config.yaml
vocab_size: 4051
norm: "rmsnorm"
attn_scale: 0.177
lr_mult_up: 1.11
lr_head: 0.00411
schedule: "wsd"
train_tokens: 94110000
dataset: "wikipedia_en"
Each number is 50 + 12 x the weight over the matrix's rms, rounded and kept within 0 to 99. Layers, rows and columns count from 0.

# layer 9 attention output, 128x128, rms 0.0469, rows 22-47, columns 0-127
45 51 37 59 45 46 45 40 42 62 52 39 54 45 59 58 70 53 38 30 54 48 62 56 60 43 61 54 76 44 50 36 32 38 45 49 46 57 52 59 45 53 68 53 40 41 41 33 59 63 55 68 60 37 50 34 72 60 46 52 54 66 67 55 40 46 47 55 57 50 48 34 43 32 36 53 43 65 40 42 29 48 37 56 34 50 55 35 41 33 37 48 51 71 59 39 45 45 58 37 62 56 43 41 49 54 34 63 70 48 51 36 56 67 40 49 34 49 44 41 52 83 64 51 33 60 49 28
54 57 58 40 30 33 48 36 39 57 42 47 51 57 55 72 55 43 44 38 40 32 43 41 64 44 66 58 39 34 43 52 42 20 62 62 34 40 46 56 45 63 40 72 59 52 41 55 57 66 47 53 31 56 53 41 47 69 60 60 44 65 57 30 50 44 43 35 59 31 53 36 30 56 64 36 43 44 48 27 36 50 49 28 46 46 52 66 41 36 46 56 41 30 66 44 26 63 51 51 57 54 56 52 43 52 57 58 59 37 64 55 66 29 53 39 39 41 44 45 58 49 56 55 56 77 68 72
56 63 43 58 55 56 48 61 49 44 55 42 70 60 43 63 44 44 55 41 70 54 52 45 41 48 65 54 67 48 67 42 57 72 36 50 45 27 59 33 50 57 36 43 33 65 23 42 43 63 40 66 49 28 59 50 67 44 48 55 58 49 50 60 49 35 45 67 43 44 49 46 42 33 54 49 63 46 36 32 61 43 55 55 41 53 39 79 60 43 36 65 49 44 65 59 56 56 61 39 67 33 44 65 35 67 43 55 43 52 45 46 44 47 20 50 37 54 62 51 25 40 43 50 42 55 40 42
74 44 68 36 65 51 27 39 51 32 29 46 63 44 51 67 23 44 49 51 54 54 26 38 58 42 46 50 43 55 72 42 47 32 61 53 40 52 50 49 48 61 22 70 47 47 48 57 53 56 51 52 45 62 39 34 60 59 44 54 62 42 37 38 26 53 42 33 47 39 23 56 63 68 51 60 65 36 63 65 70 63 53 66 56 22 53 43 50 26 39 14 49 33 42 42 27 37 72 34 69 39 29 42 51 63 38 46 54 45 55 28 50 70 41 64 29 25 60 42 34 41 63 58 68 71 61 39
53 60 28 55 35 43 35 45 40 24 30 73 63 55 54 58 54 49 63 74 50 53 44 64 48 81 48 63 46 52 38 61 48 40 60 58 42 19 68 55 40 37 52 49 55 39 40 34 37 71 52 55 52 51 51 36 33 68 41 46 61 56 38 53 41 53 53 67 54 69 45 37 54 59 26 40 49 49 67 45 44 68 61 55 51 32 46 68 38 39 51 31 38 57 66 30 36 38 60 46 40 45 55 44 51 37 43 74 68 46 74 47 56 61 41 27 49 40 51 46 49 71 53 48 50 54 71 61
48 39 65 67 40 61 48 42 43 67 36 53 33 46 60 42 57 44 46 40 43 55 42 55 65 71 32 56 42 50 34 61 50 33 53 68 45 46 60 38 52 48 63 71 50 65 46 46 38 62 59 27 49 46 56 66 52 40 47 32 36 48 52 21 37 68 63 57 57 75 44 32 50 48 66 43 50 41 41 66 60 53 55 66 51 51 53 39 43 58 63 45 42 56 49 54 62 60 50 65 53 47 54 68 56 45 33 46 27 47 30 48 41 33 56 20 56 46 39 45 70 38 54 19 46 29 45 40
46 64 55 52 48 51 49 59 46 44 29 75 36 59 54 65 45 47 60 48 47 44 57 44 56 62 64 41 47 54 48 59 32 51 57 36 57 63 30 63 36 67 43 38 49 56 69 32 40 58 47 53 43 56 43 55 42 41 30 54 52 48 58 58 73 50 60 59 52 53 43 47 56 42 41 61 46 47 49 58 45 53 47 55 37 41 55 34 71 47 47 39 81 56 41 40 24 30 44 73 47 45 73 80 47 55 63 84 51 71 69 28 47 54 61 52 12 53 41 65 28 52 56 68 47 26 28 35
48 50 51 49 46 33 52 51 55 50 50 62 40 35 58 31 65 59 46 53 51 49 49 46 41 48 53 46 73 44 59 51 53 47 56 29 50 65 62 54 63 44 53 55 41 52 48 60 50 57 55 39 42 45 58 47 54 62 51 36 38 41 50 61 43 47 51 49 51 40 56 35 49 50 36 49 54 69 48 53 49 50 41 48 54 65 57 36 57 40 34 48 41 49 56 58 54 27 69 42 54 48 77 47 71 40 64 34 33 69 21 57 42 42 47 17 69 47 60 56 31 37 39 42 40 67 63 20
44 66 49 58 67 56 27 43 50 38 50 53 65 57 61 71 60 58 27 36 54 53 51 33 48 64 52 50 53 47 66 71 38 59 60 50 38 38 27 63 55 34 40 55 56 30 39 55 40 50 65 53 34 43 70 74 50 42 45 67 34 44 47 55 51 60 51 55 58 29 53 41 48 48 65 56 35 72 37 45 76 41 44 38 40 66 53 57 50 56 51 55 54 76 62 60 82 57 53 45 70 44 28 39 61 52 63 50 49 41 34 50 36 31 45 52 56 47 30 50 52 57 57 62 61 42 49 58
46 42 49 59 48 61 46 76 55 48 56 39 39 53 47 54 45 38 46 45 68 60 71 76 34 28 34 44 36 56 51 42 59 55 43 59 51 66 65 36 69 68 57 60 60 50 46 66 46 37 80 40 65 48 45 44 60 37 56 35 46 30 38 50 51 52 66 41 64 54 52 27 40 48 47 52 25 55 36 20 39 28 34 40 29 63 53 54 27 35 52 61 42 29 48 55 65 57 55 51 43 60 39 67 49 36 73 25 73 49 52 62 55 33 34 45 84 73 55 78 45 23 37 59 70 60 36 53
56 57 38 39 68 68 36 56 43 65 50 41 46 47 60 62 25 59 64 65 84 57 36 68 43 37 45 32 47 64 61 59 47 46 13 35 72 44 48 52 39 63 45 41 57 53 44 43 59 65 34 58 67 44 69 44 54 58 66 46 79 59 55 63 36 45 41 40 32 57 35 55 43 59 43 63 53 54 55 66 51 57 47 49 73 39 57 40 44 52 67 57 42 40 41 55 58 58 47 59 55 58 27 51 46 42 46 52 67 26 71 57 63 71 54 47 45 53 33 48 43 45 35 54 50 59 56 65
52 56 65 62 50 75 40 51 71 41 60 31 71 38 29 52 35 48 69 35 54 46 53 45 68 45 38 50 31 36 62 24 61 67 45 62 26 16 58 42 44 36 42 25 50 49 41 36 37 59 66 58 44 58 56 63 29 53 35 68 55 46 40 81 33 63 39 68 58 40 55 51 64 38 34 52 69 58 38 36 52 35 54 44 40 36 45 43 61 40 60 54 61 48 37 53 55 49 38 41 43 69 39 36 56 77 53 50 57 55 67 39 55 73 68 57 22 50 53 28 50 71 58 62 44 34 40 60
68 60 65 53 39 64 38 44 47 26 37 56 65 59 64 64 52 49 38 80 41 26 37 37 57 50 40 32 47 54 33 42 50 55 36 43 28 42 47 41 69 42 46 39 48 51 40 48 60 59 48 49 46 60 54 57 39 55 61 28 51 56 54 61 35 64 56 62 55 58 46 50 61 39 64 53 48 47 53 56 65 59 63 59 50 50 52 57 56 36 61 65 37 33 50 40 25 47 51 54 59 39 47 61 46 54 56 50 54 50 47 58 56 50 49 50 35 56 35 51 32 36 51 45 57 63 56 40
33 39 63 48 51 69 39 42 49 59 56 25 59 57 62 41 49 45 45 36 40 27 52 63 45 39 38 67 34 27 38 40 50 46 39 61 35 37 63 29 41 29 48 38 40 41 48 53 47 29 50 47 60 62 44 63 50 53 49 48 55 59 40 50 58 20 42 64 48 69 49 58 51 34 56 45 61 47 62 59 45 46 55 52 53 37 39 52 52 48 64 47 47 55 58 47 51 48 48 49 49 39 56 56 38 57 58 44 65 54 50 62 60 54 49 52 35 65 40 43 44 58 34 37 43 30 32 65
39 58 47 39 51 48 41 62 47 59 45 59 44 46 61 55 37 41 40 64 50 59 40 33 44 49 64 42 40 75 59 63 38 54 51 44 52 60 59 63 48 52 35 50 67 42 73 47 44 59 62 46 37 61 45 49 34 64 52 65 35 26 43 38 35 44 48 54 54 59 25 48 24 41 31 37 32 42 63 51 41 65 57 45 51 65 37 68 47 33 51 65 65 38 54 41 56 31 56 54 39 51 47 31 52 42 35 70 62 48 71 43 56 66 48 35 51 41 46 45 37 65 60 54 48 63 51 49
76 57 37 64 75 59 35 71 61 46 35 66 68 57 64 38 24 66 44 65 61 65 48 33 58 48 46 25 42 68 73 55 52 55 27 30 65 52 58 69 49 46 54 43 41 60 59 30 60 58 45 70 39 71 43 61 41 64 34 43 51 59 65 61 40 81 59 48 45 29 48 39 70 56 40 57 58 74 46 52 55 54 46 49 52 45 57 31 62 45 22 46 16 47 75 68 59 47 50 45 50 54 47 52 53 56 58 49 63 37 70 55 69 53 61 78 49 54 39 36 60 72 68 66 44 59 47 62
49 36 73 50 19 38 79 42 52 56 38 53 59 52 47 68 50 47 55 48 32 20 64 48 63 63 54 39 52 39 52 45 54 52 57 72 43 55 55 40 49 36 51 67 38 45 56 74 18 53 58 41 29 59 44 60 25 48 41 66 37 49 55 37 41 37 71 70 44 65 59 55 58 28 71 45 66 26 49 83 48 49 43 46 50 63 52 65 62 65 56 56 29 48 55 63 72 66 45 67 22 45 47 64 51 29 41 44 71 30 50 64 63 51 59 75 41 50 29 63 49 50 40 60 48 43 30 49
27 43 48 37 56 69 39 48 43 64 51 41 54 35 43 39 57 57 29 52 51 51 71 58 39 42 47 50 61 47 57 45 58 46 38 68 58 45 66 51 62 44 48 53 43 45 43 65 49 40 75 58 45 39 55 58 44 51 53 54 47 44 47 64 46 48 59 55 60 45 59 57 48 39 58 52 67 61 47 45 52 43 23 50 40 75 53 42 57 43 40 60 33 26 67 72 60 34 33 55 38 60 54 41 54 60 39 56 44 56 67 50 65 41 64 71 67 41 50 34 59 64 78 68 48 44 59 71
63 40 82 40 59 54 42 62 56 49 35 39 75 50 42 68 47 53 41 51 50 09 46 52 48 38 37 30 52 29 48 30 43 36 54 46 37 44 73 54 66 41 41 43 30 53 35 52 53 55 51 42 49 22 58 42 37 46 64 50 63 60 45 75 33 57 69 52 62 54 54 38 63 55 75 42 68 36 49 84 34 57 48 68 51 37 63 58 67 47 49 31 49 52 45 62 69 40 37 44 52 47 53 59 52 63 39 36 60 52 44 65 50 76 65 67 45 50 58 49 26 60 50 67 37 65 57 58
55 42 46 54 64 35 32 36 61 44 56 50 56 44 37 43 63 50 45 44 45 62 42 47 58 58 42 61 50 64 47 50 56 51 45 67 54 56 53 38 82 52 66 58 44 48 59 48 63 22 56 57 60 43 38 41 47 50 54 29 43 42 42 36 58 53 53 53 50 54 41 47 59 45 41 45 58 62 36 46 50 38 48 38 52 55 59 38 54 39 56 59 53 64 56 65 59 56 68 32 40 57 58 62 60 44 53 25 51 78 42 46 51 31 29 47 47 63 46 58 39 35 36 40 36 59 46 34
54 53 33 64 48 27 42 33 59 61 42 57 19 44 41 27 70 48 44 48 52 73 69 57 36 69 40 41 53 50 41 63 59 36 67 45 45 46 45 48 44 73 55 69 36 59 49 21 40 70 47 57 57 67 36 50 68 56 29 39 47 45 75 34 59 57 66 37 71 43 50 50 75 38 79 62 65 46 48 71 59 30 22 51 38 68 59 34 60 60 65 43 73 41 27 68 34 51 59 30 30 73 67 47 55 66 48 75 36 58 57 33 57 47 15 27 29 34 82 30 70 65 61 39 23 42 44 37
56 53 69 49 59 76 21 40 61 33 36 29 65 37 32 51 23 63 58 52 55 42 47 45 55 30 45 56 38 55 50 38 52 53 48 66 63 57 46 33 53 64 60 47 20 59 54 32 22 41 54 66 43 43 48 57 61 51 56 36 30 48 52 51 48 50 43 59 65 77 56 35 42 59 39 36 59 43 71 63 37 58 63 66 61 06 44 66 71 70 65 28 56 68 31 50 65 72 36 72 19 27 55 55 44 42 38 60 48 36 59 72 47 47 47 64 76 69 26 59 51 34 36 52 52 32 42 71
54 40 56 51 47 34 63 51 55 58 38 44 46 74 42 61 58 41 51 26 43 46 67 52 69 35 45 49 54 44 46 44 60 29 46 57 56 58 50 53 39 38 59 51 32 49 35 45 56 60 62 61 53 44 54 33 56 58 27 48 58 67 63 48 45 54 35 47 73 38 78 58 56 30 40 35 56 60 45 40 42 50 51 66 50 66 38 41 43 43 34 56 64 46 57 52 42 13 44 72 26 51 58 48 59 63 32 55 50 50 72 29 58 77 57 61 22 59 51 30 29 75 49 68 35 58 41 43
56 50 56 28 40 28 54 37 56 47 49 59 31 50 39 55 59 46 63 42 49 54 52 56 55 44 49 43 58 57 30 49 54 62 49 52 37 32 46 61 40 46 50 61 45 71 26 50 39 57 68 49 45 46 48 57 56 53 56 42 43 56 64 51 44 47 39 59 45 31 58 50 65 60 29 50 46 54 48 41 52 36 46 40 48 58 52 30 27 48 40 53 54 32 52 44 51 21 58 29 74 44 51 36 51 50 47 65 52 52 60 36 53 52 35 34 44 32 68 32 63 82 57 49 34 45 72 55
29 40 38 30 44 57 68 43 43 50 53 33 45 58 49 53 59 43 44 43 32 47 36 47 54 42 53 71 55 49 36 49 71 63 52 60 50 65 42 55 69 46 34 59 66 47 60 60 57 70 50 44 37 62 27 46 18 48 64 36 34 39 26 46 43 54 63 45 66 57 51 65 72 49 57 34 58 65 57 62 67 51 37 58 68 51 59 44 55 43 56 54 45 40 55 44 72 73 46 36 46 46 32 59 59 24 41 52 49 39 64 68 69 62 72 61 85 36 50 46 73 55 54 32 35 51 52 80
34 59 20 39 53 69 38 58 55 46 71 59 54 50 55 42 39 56 67 49 56 73 73 50 48 44 45 64 29 56 40 51 37 55 50 35 42 27 55 33 43 57 61 42 60 57 37 70 61 54 57 28 63 38 58 49 53 49 72 51 60 46 41 51 64 56 42 43 56 43 56 56 29 40 54 58 55 54 31 39 59 48 25 41 36 48 50 37 35 65 50 72 46 50 64 54 50 42 71 58 70 41 62 46 67 37 58 63 42 57 52 37 38 38 38 34 49 58 68 45 61 58 53 45 37 45 54 47